Weights of a small transformer language model.
Architecture: no biases in attention or MLP, tied embeddings, capped logits.
Each number is 50 + 15 x the weight over its row's rms, rounded and kept within 0 to 99. Layers, rows and columns count from 0. The size before them is the row's rms in percent of the matrix's.

# o: layer 7 attention output (transposed), 448x448, rms 0.0377, rows 217-255, columns 192-255
# v: layer 7 attention value, 448x448, rms 0.0382, rows 218-255, columns 192-255
# q: layer 7 attention query, 448x448, rms 0.0397, rows 256-269, columns 192-255
# k: layer 7 attention key, 448x448, rms 0.0395, rows 256-269, columns 192-255
o217 095:58 52 46 78 62 60 42 48 59 49 60 64 41 53 52 30 41 46 60 55 71 37 54 60 37 56 29 54 69 57 37 72 34 40 54 78 57 23 62 64 43 60 15 34 54 28 32 52 24 47 73 64 57 34 51 42 16 17 49 65 56 68 54 48
v218 110:40 46 57 22 62 48 44 41 51 57 53 49 28 46 71 37 59 69 57 50 52 31 39 44 33 37 68 49 25 57 47 56 58 72 49 52 66 55 42 58 61 52 53 62 62 27 51 32 55 66 53 24 65 28 71 56 71 61 57 37 59 34 74 66
o218 090:46 46 48 56 60 44 60 99 54 38 47 60 64 54 48 50 59 44 47 55 51 59 54 36 69 61 52 38 46 35 53 44 50 40 45 53 38 56 65 57 48 50 43 46 39 58 59 69 19 36 63 45 48 48 56 38 46 44 35 63 38 51 36 75
v219 103:44 42 43 92 57 74 69 43 71 54 50 39 64 50 51 55 50 46 47 53 62 58 57 74 62 49 69 32 91 53 57 70 50 49 61 66 60 74 57 67 40 45 57 43 59 51 50 65 27 71 46 73 26 40 31 48 84 56 42 38 59 54 43 38
o219 111:56 46 28 30 40 47 40 23 43 46 32 35 34 45 69 64 58 52 28 37 60 70 59 35 62 46 37 44 71 14 56 38 67 48 58 50 65 41 31 53 46 47 54 55 30 71 45 67 50 36 73 53 40 38 57 58 38 42 49 58 56 41 66 39
v220 105:48 42 89 58 20 45 74 58 73 69 45 57 88 48 64 52 40 33 57 44 43 81 42 49 41 40 43 50 59 28 62 57 62 42 56 47 57 50 57 51 67 54 45 27 52 40 18 43 97 58 48 57 39 59 49 43 14 35 43 49 30 58 28 71
o220 106:77 61 45 30 24 54 11 26 41 55 86 80 43 45 61 48 30 36 48 55 43 64 88 61 41 18 55 69 45 56 63 79 59 43 41 76 67 29 63 77 19 46 57 48 45 62 38 50 33 63 47 37 62 60 51 83 44 50 69 73 55 53 20 34
v221 104:42 62 62 39 29 47 57 55 46 59 64 69 54 45 63 33 67 56 48 54 61 38 41 34 42 64 80 34 37 56 52 59 53 68 27 35 67 71 46 26 61 48 47 58 58 58 46 41 53 71 57 31 51 57 31 60 44 81 41 59 40 61 70 56
o221 114:43 28 29 55 46 60 55 99 53 45 49 68 55 46 63 69 48 36 65 57 68 64 52 49 63 51 66 46 43 25 56 48 41 35 56 43 44 75 38 76 48 37 45 40 63 39 56 39 60 50 46 66 61 43 63 44 65 69 50 37 68 58 41 69
v222 097:43 20 57 35 43 59 44 46 70 45 55 45 60 57 58 41 52 57 59 63 52 57 35 57 23 65 50 45 40 42 47 34 56 71 47 43 47 61 53 52 39 44 70 35 54 57 33 31 35 57 59 48 44 33 45 47 40 49 38 57 35 51 35 52
o222 100:47 37 24 81 37 62 85 32 37 47 62 53 70 49 55 55 06 60 25 45 27 37 89 58 56 59 51 58 68 41 37 36 42 52 61 36 28 52 19 70 71 30 57 47 44 38 67 61 76 59 33 52 53 56 50 40 57 53 42 26 43 53 39 28
v223 103:44 30 71 54 57 52 35 50 52 87 29 40 60 78 49 68 64 57 56 50 65 48 17 80 39 63 70 87 87 42 42 44 46 47 64 63 61 39 43 67 57 68 61 61 17 62 57 52 72 49 54 45 64 29 62 39 38 31 49 71 40 44 66 64
o223 110:59 58 52 59 27 59 59 97 63 19 37 52 53 76 78 60 52 59 34 53 40 56 94 53 64 50 78 36 34 39 36 66 71 26 23 37 08 58 48 49 35 29 47 41 50 54 40 34 83 45 48 58 52 56 50 32 68 68 56 44 64 58 46 53
v224 093:56 62 60 50 67 41 52 53 63 56 53 80 41 83 57 41 68 54 58 55 51 36 53 60 44 61 51 60 16 80 46 38 60 66 59 38 45 20 53 22 44 59 36 67 51 86 38 42 55 54 47 38 64 56 35 61 65 46 48 43 26 65 50 62
o224 095:73 33 59 56 76 44 47 87 59 56 72 54 36 52 39 53 50 18 75 72 78 43 47 32 64 75 51 53 43 64 42 49 39 53 55 59 48 57 76 51 49 58 32 34 61 30 51 14 34 52 55 65 18 45 50 43 46 77 69 30 64 62 35 70
v225 102:62 43 62 51 39 70 50 51 44 67 25 39 65 77 37 71 66 36 67 41 45 04 53 49 24 49 68 48 47 52 30 52 47 31 65 71 55 47 40 29 55 60 45 56 51 39 60 66 29 68 58 57 67 78 44 37 64 65 59 51 56 46 47 58
o225 103:48 20 53 41 51 47 47 68 61 46 61 26 48 58 42 55 69 51 36 84 36 59 43 45 67 32 49 51 59 49 57 42 32 40 36 47 58 65 47 35 28 61 58 41 30 48 65 55 63 22 59 32 82 20 53 87 38 52 45 47 29 19 52 45
v226 108:53 33 37 50 33 44 48 52 46 38 41 12 42 28 48 65 53 35 55 54 50 56 17 59 57 34 37 48 43 69 56 41 54 68 70 39 58 74 39 44 49 33 26 54 49 44 44 46 50 62 57 25 35 57 62 50 55 35 44 49 63 50 50 55
o226 105:33 57 59 65 74 32 32 77 52 44 41 64 44 25 61 31 76 49 44 55 65 65 50 42 66 53 50 21 52 47 53 16 49 38 60 45 48 50 67 34 63 63 56 52 70 41 49 70 18 38 70 64 57 40 54 23 74 40 62 69 59 76 28 71
v227 107:41 42 58 66 47 30 41 55 40 38 56 17 00 33 36 78 26 56 41 60 69 30 44 37 39 63 47 52 47 45 24 35 47 54 40 50 55 48 51 28 74 50 40 39 33 25 55 56 50 56 55 58 69 37 01 61 65 50 53 48 64 57 62 68
o227 109:40 41 62 51 56 63 46 99 61 48 37 54 68 35 79 64 59 50 31 55 55 36 44 38 78 38 62 28 57 41 60 31 48 24 38 54 44 38 28 37 56 57 39 65 51 61 43 69 23 65 64 67 48 42 42 29 51 25 58 55 40 63 34 81
v228 089:61 33 56 48 54 72 66 37 53 36 45 29 40 45 38 49 57 46 40 38 67 35 82 45 37 49 67 56 68 59 27 48 67 26 19 47 53 49 53 48 47 50 43 60 33 30 84 56 40 54 48 68 62 24 49 31 46 49 69 64 76 50 36 57
o228 086:55 63 74 42 42 65 63 70 78 50 55 70 67 60 55 31 48 35 53 24 41 38 38 64 54 58 29 29 33 23 65 54 78 34 48 54 55 16 50 72 55 65 21 42 58 70 36 65 15 23 62 52 47 40 43 43 44 21 16 53 37 27 61 33
v229 100:49 52 44 31 54 51 20 37 58 34 63 62 67 27 47 47 52 11 55 48 56 63 81 64 47 55 29 51 34 37 54 32 50 68 34 45 38 48 53 49 64 51 39 54 39 73 62 16 43 63 43 35 61 62 31 39 85 56 58 64 68 99 64 58
o229 103:65 39 43 63 35 46 30 27 42 39 32 45 41 49 52 45 59 79 74 41 35 30 36 48 32 37 37 47 66 45 49 62 25 80 48 64 76 64 48 35 53 51 32 63 51 55 59 44 78 57 72 51 54 42 54 57 27 61 87 39 57 33 72 50
v230 098:46 54 84 61 03 31 64 48 65 41 81 60 65 71 38 52 39 58 46 47 53 62 54 61 28 74 76 73 30 66 55 35 49 53 49 48 58 42 58 35 45 50 44 48 49 17 65 35 69 42 49 67 51 78 78 48 60 50 52 23 36 71 35 79
o230 103:75 53 57 56 82 75 26 13 64 53 51 35 47 39 58 32 60 36 58 66 63 55 45 39 57 30 35 37 45 48 36 49 73 52 30 68 64 11 63 53 53 58 40 61 74 64 34 38 42 55 53 61 22 80 59 72 25 59 80 46 33 33 57 39
v231 101:51 60 46 44 63 58 85 40 65 19 26 13 60 57 49 50 60 28 74 47 46 20 47 67 06 76 48 71 77 54 37 34 66 53 74 50 55 47 63 56 39 46 50 53 48 64 42 62 67 65 58 55 43 26 60 57 43 37 50 41 59 61 59 32
o231 103:55 25 74 63 53 56 68 76 59 73 51 61 49 53 64 55 31 48 31 40 55 73 74 62 84 46 57 39 52 42 33 51 64 45 47 53 29 52 42 33 60 63 56 32 52 48 50 56 22 53 52 54 42 37 44 67 48 25 49 61 60 52 52 53
v232 102:29 33 47 24 62 50 61 42 70 53 54 27 32 47 39 50 31 44 40 44 30 52 30 31 38 59 28 39 39 77 37 30 65 64 47 23 40 42 36 49 34 60 63 50 67 27 68 49 47 64 55 42 45 39 56 59 54 57 45 45 58 45 55 56
o232 103:42 57 30 63 60 60 73 34 18 53 72 52 65 52 38 26 53 51 65 71 60 51 72 45 65 37 55 68 36 52 48 47 36 22 53 40 65 47 41 54 42 59 40 45 31 28 36 89 25 56 64 64 57 49 42 27 56 33 52 65 41 55 32 38
v233 096:44 56 35 54 75 51 54 66 49 65 62 87 24 47 28 46 39 61 42 45 56 30 36 55 23 30 26 71 36 90 23 20 58 40 30 55 47 27 60 45 46 70 51 52 47 46 40 29 59 65 45 43 43 71 28 48 58 09 68 38 72 60 37 45
o233 100:58 43 43 68 67 44 43 76 31 57 92 68 39 50 35 31 38 12 52 39 53 17 54 56 63 56 74 36 58 31 54 37 49 48 22 46 20 32 46 64 62 39 37 51 21 36 56 67 58 58 48 67 13 60 45 30 48 77 49 42 46 55 31 56
v234 094:69 27 39 46 50 40 50 61 57 85 77 46 49 00 58 31 26 56 50 50 40 37 41 39 27 44 08 71 32 49 60 29 40 69 29 51 48 37 39 58 49 59 63 63 54 52 36 60 84 55 49 42 44 27 40 62 73 50 54 41 74 50 24 58
o234 096:52 57 47 23 48 52 51 43 51 71 51 52 53 46 45 47 66 36 56 36 49 27 61 67 59 24 51 41 70 39 69 64 49 65 41 49 37 30 36 44 56 32 66 64 52 33 57 50 72 59 47 58 23 73 44 73 61 47 68 51 39 66 49 48
v235 102:58 41 44 07 46 61 56 50 35 53 60 60 55 71 50 31 52 65 56 59 49 57 57 69 40 39 52 41 47 62 35 52 49 50 39 69 51 36 69 54 53 66 54 62 62 40 41 28 55 55 39 64 44 54 56 56 46 33 74 38 61 27 26 38
o235 096:42 66 55 50 52 32 61 99 76 60 67 81 56 62 37 37 32 52 50 48 53 62 62 43 47 54 55 45 53 39 67 45 74 44 35 58 48 17 66 72 33 45 42 15 40 46 57 86 00 35 50 36 39 34 45 28 31 45 32 46 35 45 32 58
v236 103:82 29 56 54 51 30 48 34 65 37 46 58 41 60 38 55 46 61 44 59 74 31 39 28 39 42 79 39 66 63 42 37 24 35 38 50 50 65 54 46 38 64 66 25 64 42 49 51 25 41 59 83 66 63 43 51 60 43 45 59 62 42 49 63
o236 103:30 54 37 41 47 61 65 70 44 39 73 52 58 62 38 47 49 49 47 50 59 62 71 77 62 58 53 69 42 46 78 40 58 28 45 55 41 26 56 63 41 34 23 18 32 63 43 67 37 32 56 59 25 44 30 35 46 34 55 49 34 43 46 30
v237 090:57 33 34 48 33 45 62 57 63 39 33 46 65 38 56 60 55 48 22 51 66 46 62 43 45 46 65 39 99 53 32 48 48 20 44 65 51 46 68 59 36 55 59 44 44 58 64 52 37 71 43 85 50 36 51 48 48 34 39 47 67 45 32 44
o237 091:61 43 36 15 33 69 59 16 44 75 57 44 51 77 45 40 54 45 58 30 49 53 60 73 41 34 56 56 24 26 63 72 68 27 28 59 38 13 39 63 43 53 62 42 21 52 48 50 61 44 63 61 40 40 51 51 60 51 51 60 43 25 61 38
v238 115:40 58 61 66 62 56 68 42 51 43 47 68 70 48 59 50 72 47 45 41 48 85 58 70 69 51 47 84 41 50 60 70 59 55 35 40 67 49 43 48 43 40 45 49 55 65 49 41 28 50 48 31 24 25 52 42 37 60 63 62 33 23 56 58
o238 104:44 65 37 75 49 55 32 00 35 56 62 46 44 52 50 22 27 62 61 43 42 48 47 43 29 74 61 52 52 64 21 63 39 55 47 44 33 66 58 57 65 70 47 49 51 51 31 49 54 64 27 48 47 48 44 42 45 52 41 68 61 50 31 38
v239 093:46 53 70 34 80 51 71 53 59 51 62 75 50 43 65 68 52 74 62 50 53 52 26 55 56 41 59 47 70 62 66 43 48 68 47 52 50 37 49 67 41 56 60 36 47 69 33 42 88 41 43 45 59 45 59 74 75 36 42 63 34 44 35 54
o239 097:58 60 47 25 58 37 64 54 35 47 62 53 43 44 35 59 50 32 72 67 48 29 65 28 44 47 62 92 49 50 35 41 50 30 34 52 58 36 45 43 57 41 50 38 68 21 45 47 60 45 77 58 43 65 59 54 62 78 69 30 52 63 67 66
v240 104:47 43 42 61 72 53 54 59 43 57 56 39 62 60 47 59 51 65 54 56 65 54 51 51 51 55 65 57 44 37 49 65 49 62 53 53 57 67 35 69 47 56 74 70 58 57 46 61 50 51 56 69 57 51 52 57 55 64 53 45 74 81 78 27
o240 107:45 41 41 50 39 58 50 62 14 65 30 47 40 39 42 69 65 49 15 59 74 59 51 22 63 56 54 36 71 35 41 60 45 38 30 35 55 40 51 46 27 40 36 43 55 32 46 59 54 27 61 72 44 40 27 69 65 49 64 51 48 57 45 36
v241 096:34 65 80 48 54 52 55 47 50 20 38 61 95 47 73 43 45 66 41 59 58 94 42 68 99 61 46 52 96 26 55 48 52 32 35 63 39 46 50 69 33 29 52 29 47 58 47 40 62 42 45 58 56 17 64 55 46 23 48 62 30 75 34 35
o241 096:57 46 40 46 35 54 46 15 37 57 50 42 61 38 72 64 28 68 77 34 55 49 59 45 28 42 40 65 37 43 49 76 53 38 36 47 36 44 39 54 56 46 51 56 51 54 31 39 56 45 46 56 49 55 52 51 65 35 60 32 54 44 72 39
v242 099:43 58 37 42 24 16 70 50 50 47 49 30 78 37 43 62 60 52 44 55 69 34 41 46 44 46 33 48 44 43 50 17 53 56 03 15 38 41 64 63 24 40 60 69 36 51 63 29 40 71 45 23 42 65 54 51 62 33 46 37 47 57 38 61
o242 105:44 53 56 45 59 42 35 76 69 40 54 51 64 56 63 39 38 66 50 37 37 23 52 61 58 52 38 14 52 42 56 43 35 42 41 70 43 50 35 43 54 67 34 67 57 34 39 59 16 42 66 35 34 47 26 35 40 43 28 49 86 36 53 40
v243 109:48 30 69 37 99 58 42 61 61 53 59 65 56 28 55 48 52 63 50 59 24 66 66 38 77 22 34 60 75 50 62 61 42 29 53 29 60 51 45 63 19 51 49 66 67 70 50 56 52 65 46 51 15 44 67 45 42 72 51 43 58 33 39 80
o243 110:36 85 61 60 54 53 38 48 28 53 52 51 27 34 26 33 54 45 68 47 63 54 30 49 44 54 61 62 52 55 41 52 28 35 56 42 47 47 42 48 69 73 48 40 43 40 56 41 61 58 34 44 75 68 54 47 61 52 49 52 63 55 67 38
v244 097:32 56 41 65 57 28 66 59 26 73 50 65 56 45 43 48 64 38 59 56 51 42 37 51 56 77 43 89 35 33 59 62 47 50 39 12 60 63 42 64 40 09 46 52 35 51 52 41 37 44 55 21 75 33 80 53 34 51 37 41 30 63 32 64
o244 103:59 50 58 53 61 45 32 74 35 13 40 22 47 35 51 46 26 67 54 42 51 63 31 47 67 45 56 48 47 66 24 53 43 47 71 40 21 72 48 25 32 45 72 42 33 50 52 26 51 70 54 60 41 61 55 64 63 41 34 48 45 85 68 51
v245 098:73 34 60 39 45 49 58 43 37 51 43 78 55 53 50 47 53 43 59 42 50 20 62 50 69 68 38 57 49 40 49 53 50 59 49 55 59 46 40 51 67 31 69 63 44 50 38 52 52 50 57 64 51 59 29 50 41 94 51 34 20 41 56 43
o245 106:40 68 62 59 47 47 54 81 40 65 43 52 68 46 46 62 61 68 33 74 47 54 24 65 45 32 44 70 75 70 36 71 46 54 41 22 28 76 46 50 55 57 35 62 74 43 74 30 53 41 44 50 53 21 49 63 54 46 50 53 43 40 63 33
v246 093:49 09 42 79 15 34 49 57 79 51 64 46 56 56 23 49 39 21 66 49 62 66 25 44 27 48 47 52 65 45 51 52 62 28 77 60 55 57 43 50 62 21 41 39 39 30 42 57 84 34 61 62 25 63 27 61 26 30 29 61 40 76 57 53
o246 097:78 45 46 41 46 48 54 19 55 55 57 56 61 44 62 36 61 42 65 68 44 47 73 80 43 33 42 49 45 39 57 48 70 50 72 42 55 31 56 47 39 30 43 65 74 60 22 30 64 22 55 64 55 61 78 79 61 59 75 64 46 65 36 16
v247 094:71 45 68 33 29 68 67 49 81 47 60 36 66 32 32 33 33 42 42 56 57 53 56 64 29 39 46 38 35 73 53 36 49 58 44 45 65 48 51 54 39 70 25 48 54 48 71 43 52 57 42 39 53 69 75 19 54 57 39 55 45 32 44 60
o247 092:64 50 42 47 48 52 46 21 42 47 39 42 39 36 48 44 54 25 49 43 33 63 52 47 36 45 61 75 38 55 70 44 74 75 71 48 66 37 43 77 60 46 63 36 73 62 38 33 74 62 57 58 52 35 52 69 46 62 53 64 65 40 53 44
v248 101:57 72 28 39 73 77 55 54 64 55 77 59 50 68 68 30 51 34 50 58 39 69 60 51 66 67 65 38 47 55 46 59 53 51 35 59 48 53 68 63 41 50 52 52 58 44 61 63 53 68 48 43 53 42 37 76 56 57 64 43 86 53 59 23
o248 108:27 49 29 43 61 41 38 29 49 53 45 35 62 30 55 52 56 58 42 44 80 40 61 50 41 48 54 60 67 37 76 54 63 97 52 39 71 35 19 66 55 58 48 36 51 52 51 52 34 72 28 66 31 39 44 33 48 58 47 50 46 49 42 70
v249 096:25 50 45 82 57 65 59 45 37 59 31 21 71 36 36 74 38 27 38 48 47 43 61 73 45 16 62 62 55 58 44 44 51 28 47 57 45 49 61 59 40 42 38 82 50 24 49 47 35 51 43 55 51 43 49 41 28 20 54 61 50 42 47 40
o249 099:71 39 50 42 37 56 20 45 40 53 66 29 35 47 49 34 31 53 19 60 40 46 37 40 39 46 37 48 27 29 50 49 35 48 48 18 65 37 27 35 30 67 64 29 25 47 34 61 61 41 52 55 75 48 58 82 59 55 56 59 64 26 79 29
v250 101:60 42 80 60 62 38 54 45 33 72 69 34 29 32 50 47 47 89 43 43 37 36 39 50 84 45 41 49 51 44 43 57 37 55 25 46 53 72 32 48 41 55 76 45 59 08 70 35 33 57 43 53 39 38 67 37 66 79 60 31 46 13 39 42
o250 101:31 62 58 32 65 64 60 93 48 35 52 49 64 58 48 47 50 58 35 56 55 68 44 31 68 47 61 46 47 49 54 56 51 48 48 40 30 42 59 59 57 72 32 54 44 74 63 78 14 62 55 31 52 28 40 45 73 11 38 58 39 63 53 70
v251 102:32 62 63 61 36 86 35 53 46 36 43 66 83 66 51 63 73 11 71 57 34 45 51 63 65 62 42 75 43 43 42 67 55 24 58 49 40 27 71 33 68 56 59 62 34 64 53 25 50 39 55 43 54 29 60 45 59 43 52 54 56 53 22 50
o251 110:59 61 55 69 70 44 36 21 66 22 41 45 51 40 47 44 45 63 85 62 60 36 31 48 31 44 49 59 32 41 42 53 39 56 34 47 44 62 38 33 90 49 43 28 71 39 52 25 75 60 47 70 27 62 53 47 43 63 72 29 24 55 77 58
v252 098:55 80 42 57 66 44 61 50 26 81 42 37 21 57 56 35 50 71 51 45 36 52 48 59 52 47 84 37 38 57 70 93 59 68 68 45 52 56 50 35 42 42 43 63 60 50 10 60 68 56 50 51 44 39 45 59 67 83 65 18 67 19 55 35
o252 100:41 45 63 36 64 45 57 99 81 54 45 58 46 55 54 62 67 45 26 56 64 63 51 31 72 62 55 37 61 47 42 30 63 49 55 44 47 56 67 52 65 74 63 53 50 61 75 65 23 61 34 51 46 52 49 36 37 48 24 49 45 87 17 67
v253 093:55 45 47 52 44 64 69 53 30 47 54 65 41 44 57 58 55 76 55 62 38 63 44 40 38 53 58 43 99 48 45 66 48 63 70 68 49 76 45 47 51 42 46 29 70 41 28 49 75 54 52 78 55 26 65 52 77 54 39 43 43 29 33 49
o253 101:40 69 41 37 48 56 82 72 80 52 39 73 61 41 54 59 54 76 31 40 50 61 70 35 87 32 57 48 66 41 53 40 81 05 33 55 51 27 66 65 63 54 49 42 43 59 64 75 31 46 59 36 78 46 67 37 66 40 46 59 45 37 18 46
v254 096:58 58 51 41 38 61 59 57 34 48 45 69 41 60 32 61 24 47 47 62 59 57 60 40 72 44 45 76 10 47 62 40 24 79 59 62 59 49 46 75 84 58 37 53 49 43 53 36 52 54 54 21 35 48 20 49 43 42 51 58 63 45 47 46
o254 101:52 59 67 70 39 21 31 99 49 53 29 24 64 37 65 67 30 55 37 66 66 38 34 15 29 55 32 26 83 40 61 33 33 65 35 51 58 63 56 29 36 49 58 63 51 67 38 57 46 53 29 65 49 68 51 39 40 42 56 45 39 40 28 74
v255 093:93 82 18 47 27 46 42 59 38 31 49 52 29 47 54 30 38 10 51 45 39 52 64 49 32 69 47 35 45 69 76 37 42 72 44 57 46 56 50 38 85 46 59 46 56 45 69 70 30 59 68 50 72 42 24 58 49 67 51 44 49 61 81 55
o255 098:50 34 49 46 33 41 47 36 51 62 31 54 50 42 63 56 51 74 30 36 58 70 52 63 84 72 47 34 80 57 53 65 58 63 67 63 89 65 33 74 47 53 49 74 47 57 47 52 53 56 43 65 64 39 48 32 68 19 38 68 67 59 39 40
q256 075:67 38 52 40 50 48 68 58 37 38 55 59 58 55 20 66 44 54 40 66 50 50 76 46 45 54 64 34 59 38 53 43 65 39 53 79 44 48 56 48 24 53 71 43 61 76 38 30 91 71 66 34 57 42 47 41 48 28 30 61 36 53 64 61
k256 074:73 29 62 62 48 63 37 44 52 99 42 15 31 62 41 47 41 55 76 19 32 52 56 57 42 56 47 70 20 58 39 43 32 77 46 56 73 53 58 70 71 51 49 30 28 21 82 59 37 49 54 55 49 62 44 46 40 51 49 58 46 65 58 62
q257 073:51 56 99 50 64 00 50 32 53 47 40 35 41 39 20 69 45 55 56 66 46 44 45 55 50 59 47 34 58 51 41 69 39 44 23 43 25 42 49 59 46 85 63 34 84 54 36 65 42 69 68 35 60 34 17 65 34 23 39 59 49 62 73 43
k257 071:52 73 26 59 52 84 16 51 68 36 65 45 39 25 95 54 62 26 39 33 64 60 35 69 65 34 80 87 36 79 58 23 41 32 59 54 59 77 64 52 75 28 46 75 52 74 37 78 56 21 22 67 46 49 70 41 55 63 79 48 44 32 65 39
q258 072:59 35 55 61 35 66 64 33 45 53 66 45 48 65 62 56 31 40 67 69 46 65 44 49 57 59 45 50 70 60 59 49 53 57 56 51 70 55 58 58 60 64 62 40 38 47 48 61 65 51 69 51 45 43 73 35 36 48 18 51 53 51 58 67
k258 072:37 64 48 30 33 41 44 47 70 64 52 47 64 20 40 43 51 31 48 71 60 31 46 34 58 59 49 59 36 31 67 70 64 38 41 36 46 40 42 37 35 60 29 64 65 72 33 48 39 18 37 32 59 33 42 50 54 64 74 53 55 54 18 36
q259 077:49 50 45 50 33 61 26 53 71 50 61 52 61 61 42 44 48 50 40 10 54 52 35 71 71 45 38 55 52 51 91 61 62 78 41 25 39 38 37 48 68 47 25 46 47 43 59 51 38 59 58 64 66 52 53 29 50 47 49 45 55 63 43 34
k259 074:68 70 68 40 37 51 54 78 51 31 58 60 62 53 71 55 43 63 44 60 60 79 35 38 72 59 49 43 71 61 18 50 49 34 48 25 26 50 55 46 53 49 51 25 89 74 64 43 63 70 45 42 52 36 52 79 62 63 47 47 50 29 51 62
q260 085:58 69 31 60 66 77 41 45 36 49 59 37 30 54 36 58 70 49 62 67 60 53 33 58 52 65 54 60 58 54 42 44 63 74 52 63 44 67 43 62 34 45 37 76 63 46 60 44 55 59 50 49 62 50 56 50 34 57 56 76 28 35 28 56
k260 081:41 77 76 17 47 32 42 49 52 65 27 40 67 48 55 62 49 63 49 40 82 54 75 36 49 64 66 50 42 29 24 61 38 50 37 48 49 49 62 58 54 54 39 42 35 62 38 43 59 24 38 47 36 24 56 38 69 59 66 45 68 59 54 48
q261 084:47 68 55 45 65 46 59 44 40 21 51 74 34 43 40 46 78 61 68 53 57 35 48 51 37 58 85 49 68 55 45 45 21 55 39 61 27 61 83 83 33 62 54 72 94 37 24 50 39 53 60 47 66 40 38 54 42 39 41 37 31 59 24 60
k261 077:62 45 79 40 45 86 38 35 28 53 36 31 55 46 33 56 40 55 24 47 58 37 56 63 37 45 33 54 33 30 39 40 51 55 49 37 43 43 42 60 28 62 71 72 22 46 63 36 42 28 53 58 58 39 43 36 63 60 45 50 55 48 57 41
q262 076:45 69 61 43 84 51 38 50 71 46 56 58 56 61 12 29 27 36 37 44 52 28 78 66 24 57 61 59 57 55 42 57 28 37 48 47 49 55 29 60 47 29 33 64 57 39 35 56 46 35 60 36 56 23 48 62 60 64 56 58 43 43 25 69
k262 079:55 35 57 21 37 30 72 41 36 47 35 47 61 36 38 78 36 41 65 50 53 57 49 32 30 64 35 61 32 71 37 65 52 39 43 21 40 61 69 49 51 58 50 44 36 68 41 51 57 23 57 61 56 35 59 35 44 23 33 09 63 61 63 59
q263 078:63 54 62 34 54 48 68 30 48 57 72 72 37 34 38 48 71 54 34 44 41 57 56 36 32 66 42 46 54 29 59 11 46 53 89 58 61 48 46 65 47 33 68 69 69 44 64 39 52 70 45 51 53 64 41 57 74 58 28 60 42 39 49 52
k263 083:50 43 60 36 54 40 43 55 44 64 42 63 69 42 56 41 35 58 16 16 52 42 71 53 68 42 48 67 37 67 49 66 52 40 69 23 51 70 49 66 67 62 33 45 53 28 43 75 24 56 48 66 38 11 33 29 56 28 52 23 55 68 22 78
q264 083:63 30 59 54 40 53 42 52 48 45 60 41 52 52 70 58 54 57 61 72 42 73 41 48 93 76 55 31 59 53 63 60 44 58 40 34 53 59 44 20 48 54 34 48 35 58 71 63 74 50 52 45 52 49 69 79 61 50 59 61 62 61 58 54
k264 081:60 49 37 91 64 53 38 65 57 43 56 76 55 61 62 42 46 63 67 99 50 46 52 44 61 48 42 44 80 64 42 29 28 44 44 44 48 43 43 35 35 42 37 28 31 59 40 76 48 54 54 56 42 53 08 55 63 54 77 40 57 39 53 66
q265 096:35 44 94 49 63 34 63 29 47 38 30 57 32 76 14 71 72 57 77 85 57 42 50 56 31 53 59 42 57 38 49 41 55 35 62 58 56 45 56 61 39 60 77 44 65 42 41 28 38 38 29 44 48 46 32 69 53 44 29 66 35 55 58 72
k265 095:73 58 62 23 42 66 63 60 57 80 36 39 46 70 26 45 35 33 26 28 54 57 56 55 44 39 14 38 36 53 29 52 58 52 71 60 48 54 41 36 38 66 42 40 35 41 38 46 31 41 45 45 38 43 76 25 38 49 56 43 25 46 24 45
q266 085:48 76 59 26 56 46 68 46 31 66 42 58 56 56 44 46 44 44 45 16 22 37 52 65 39 39 74 34 57 53 53 57 37 63 66 59 32 38 63 62 65 39 78 67 44 38 30 28 35 41 39 35 47 35 59 36 43 43 26 33 65 35 47 33
k266 081:50 61 58 50 50 35 71 51 43 71 42 33 60 51 46 46 39 41 60 30 30 58 42 55 47 33 76 71 39 40 37 61 64 53 54 47 27 80 44 68 71 34 55 48 37 32 40 65 62 59 66 57 49 64 43 50 71 21 33 61 50 57 63 36
q267 083:68 55 62 65 63 41 55 45 61 79 37 74 68 14 34 44 54 37 45 57 64 53 68 33 33 73 58 58 49 36 59 12 62 30 30 39 63 49 53 46 69 63 34 81 61 64 36 67 59 60 65 67 55 57 55 74 35 60 76 49 64 51 56 47
k267 099:33 78 22 61 47 59 01 46 53 34 66 23 48 30 71 49 10 46 77 66 37 33 59 46 50 57 64 40 74 47 08 82 42 26 22 31 19 43 51 39 64 47 44 31 39 26 44 52 52 52 55 45 53 53 55 94 47 37 57 47 58 28 57 20
q268 085:26 48 72 39 46 51 88 54 43 53 57 92 45 66 41 25 61 70 50 28 24 45 41 66 41 31 40 43 77 57 45 13 45 41 70 53 53 59 60 48 37 34 74 50 48 29 65 60 31 32 50 60 63 55 77 30 58 49 29 33 56 59 25 33
k268 087:46 56 65 36 42 43 75 44 13 80 46 41 45 50 39 46 41 50 40 31 47 49 74 48 54 12 16 54 21 60 70 67 53 61 25 23 40 42 38 68 47 62 56 31 60 51 28 42 33 39 42 41 43 48 55 20 50 36 51 65 43 75 36 53
q269 091:57 40 35 56 57 59 32 67 47 20 43 54 68 39 63 54 42 49 65 42 72 43 51 43 55 28 39 49 60 28 54 37 35 43 28 60 49 55 59 57 51 54 53 27 40 36 44 51 47 40 57 35 41 47 28 67 37 47 62 48 57 36 68 52
k269 086:56 48 41 73 41 94 36 73 71 53 75 46 44 43 28 56 59 07 32 78 41 71 30 82 48 45 49 45 51 66 29 38 44 37 47 58 68 59 35 25 43 44 25 53 38 75 56 43 65 70 52 60 28 70 36 72 54 33 64 20 54 41 21 51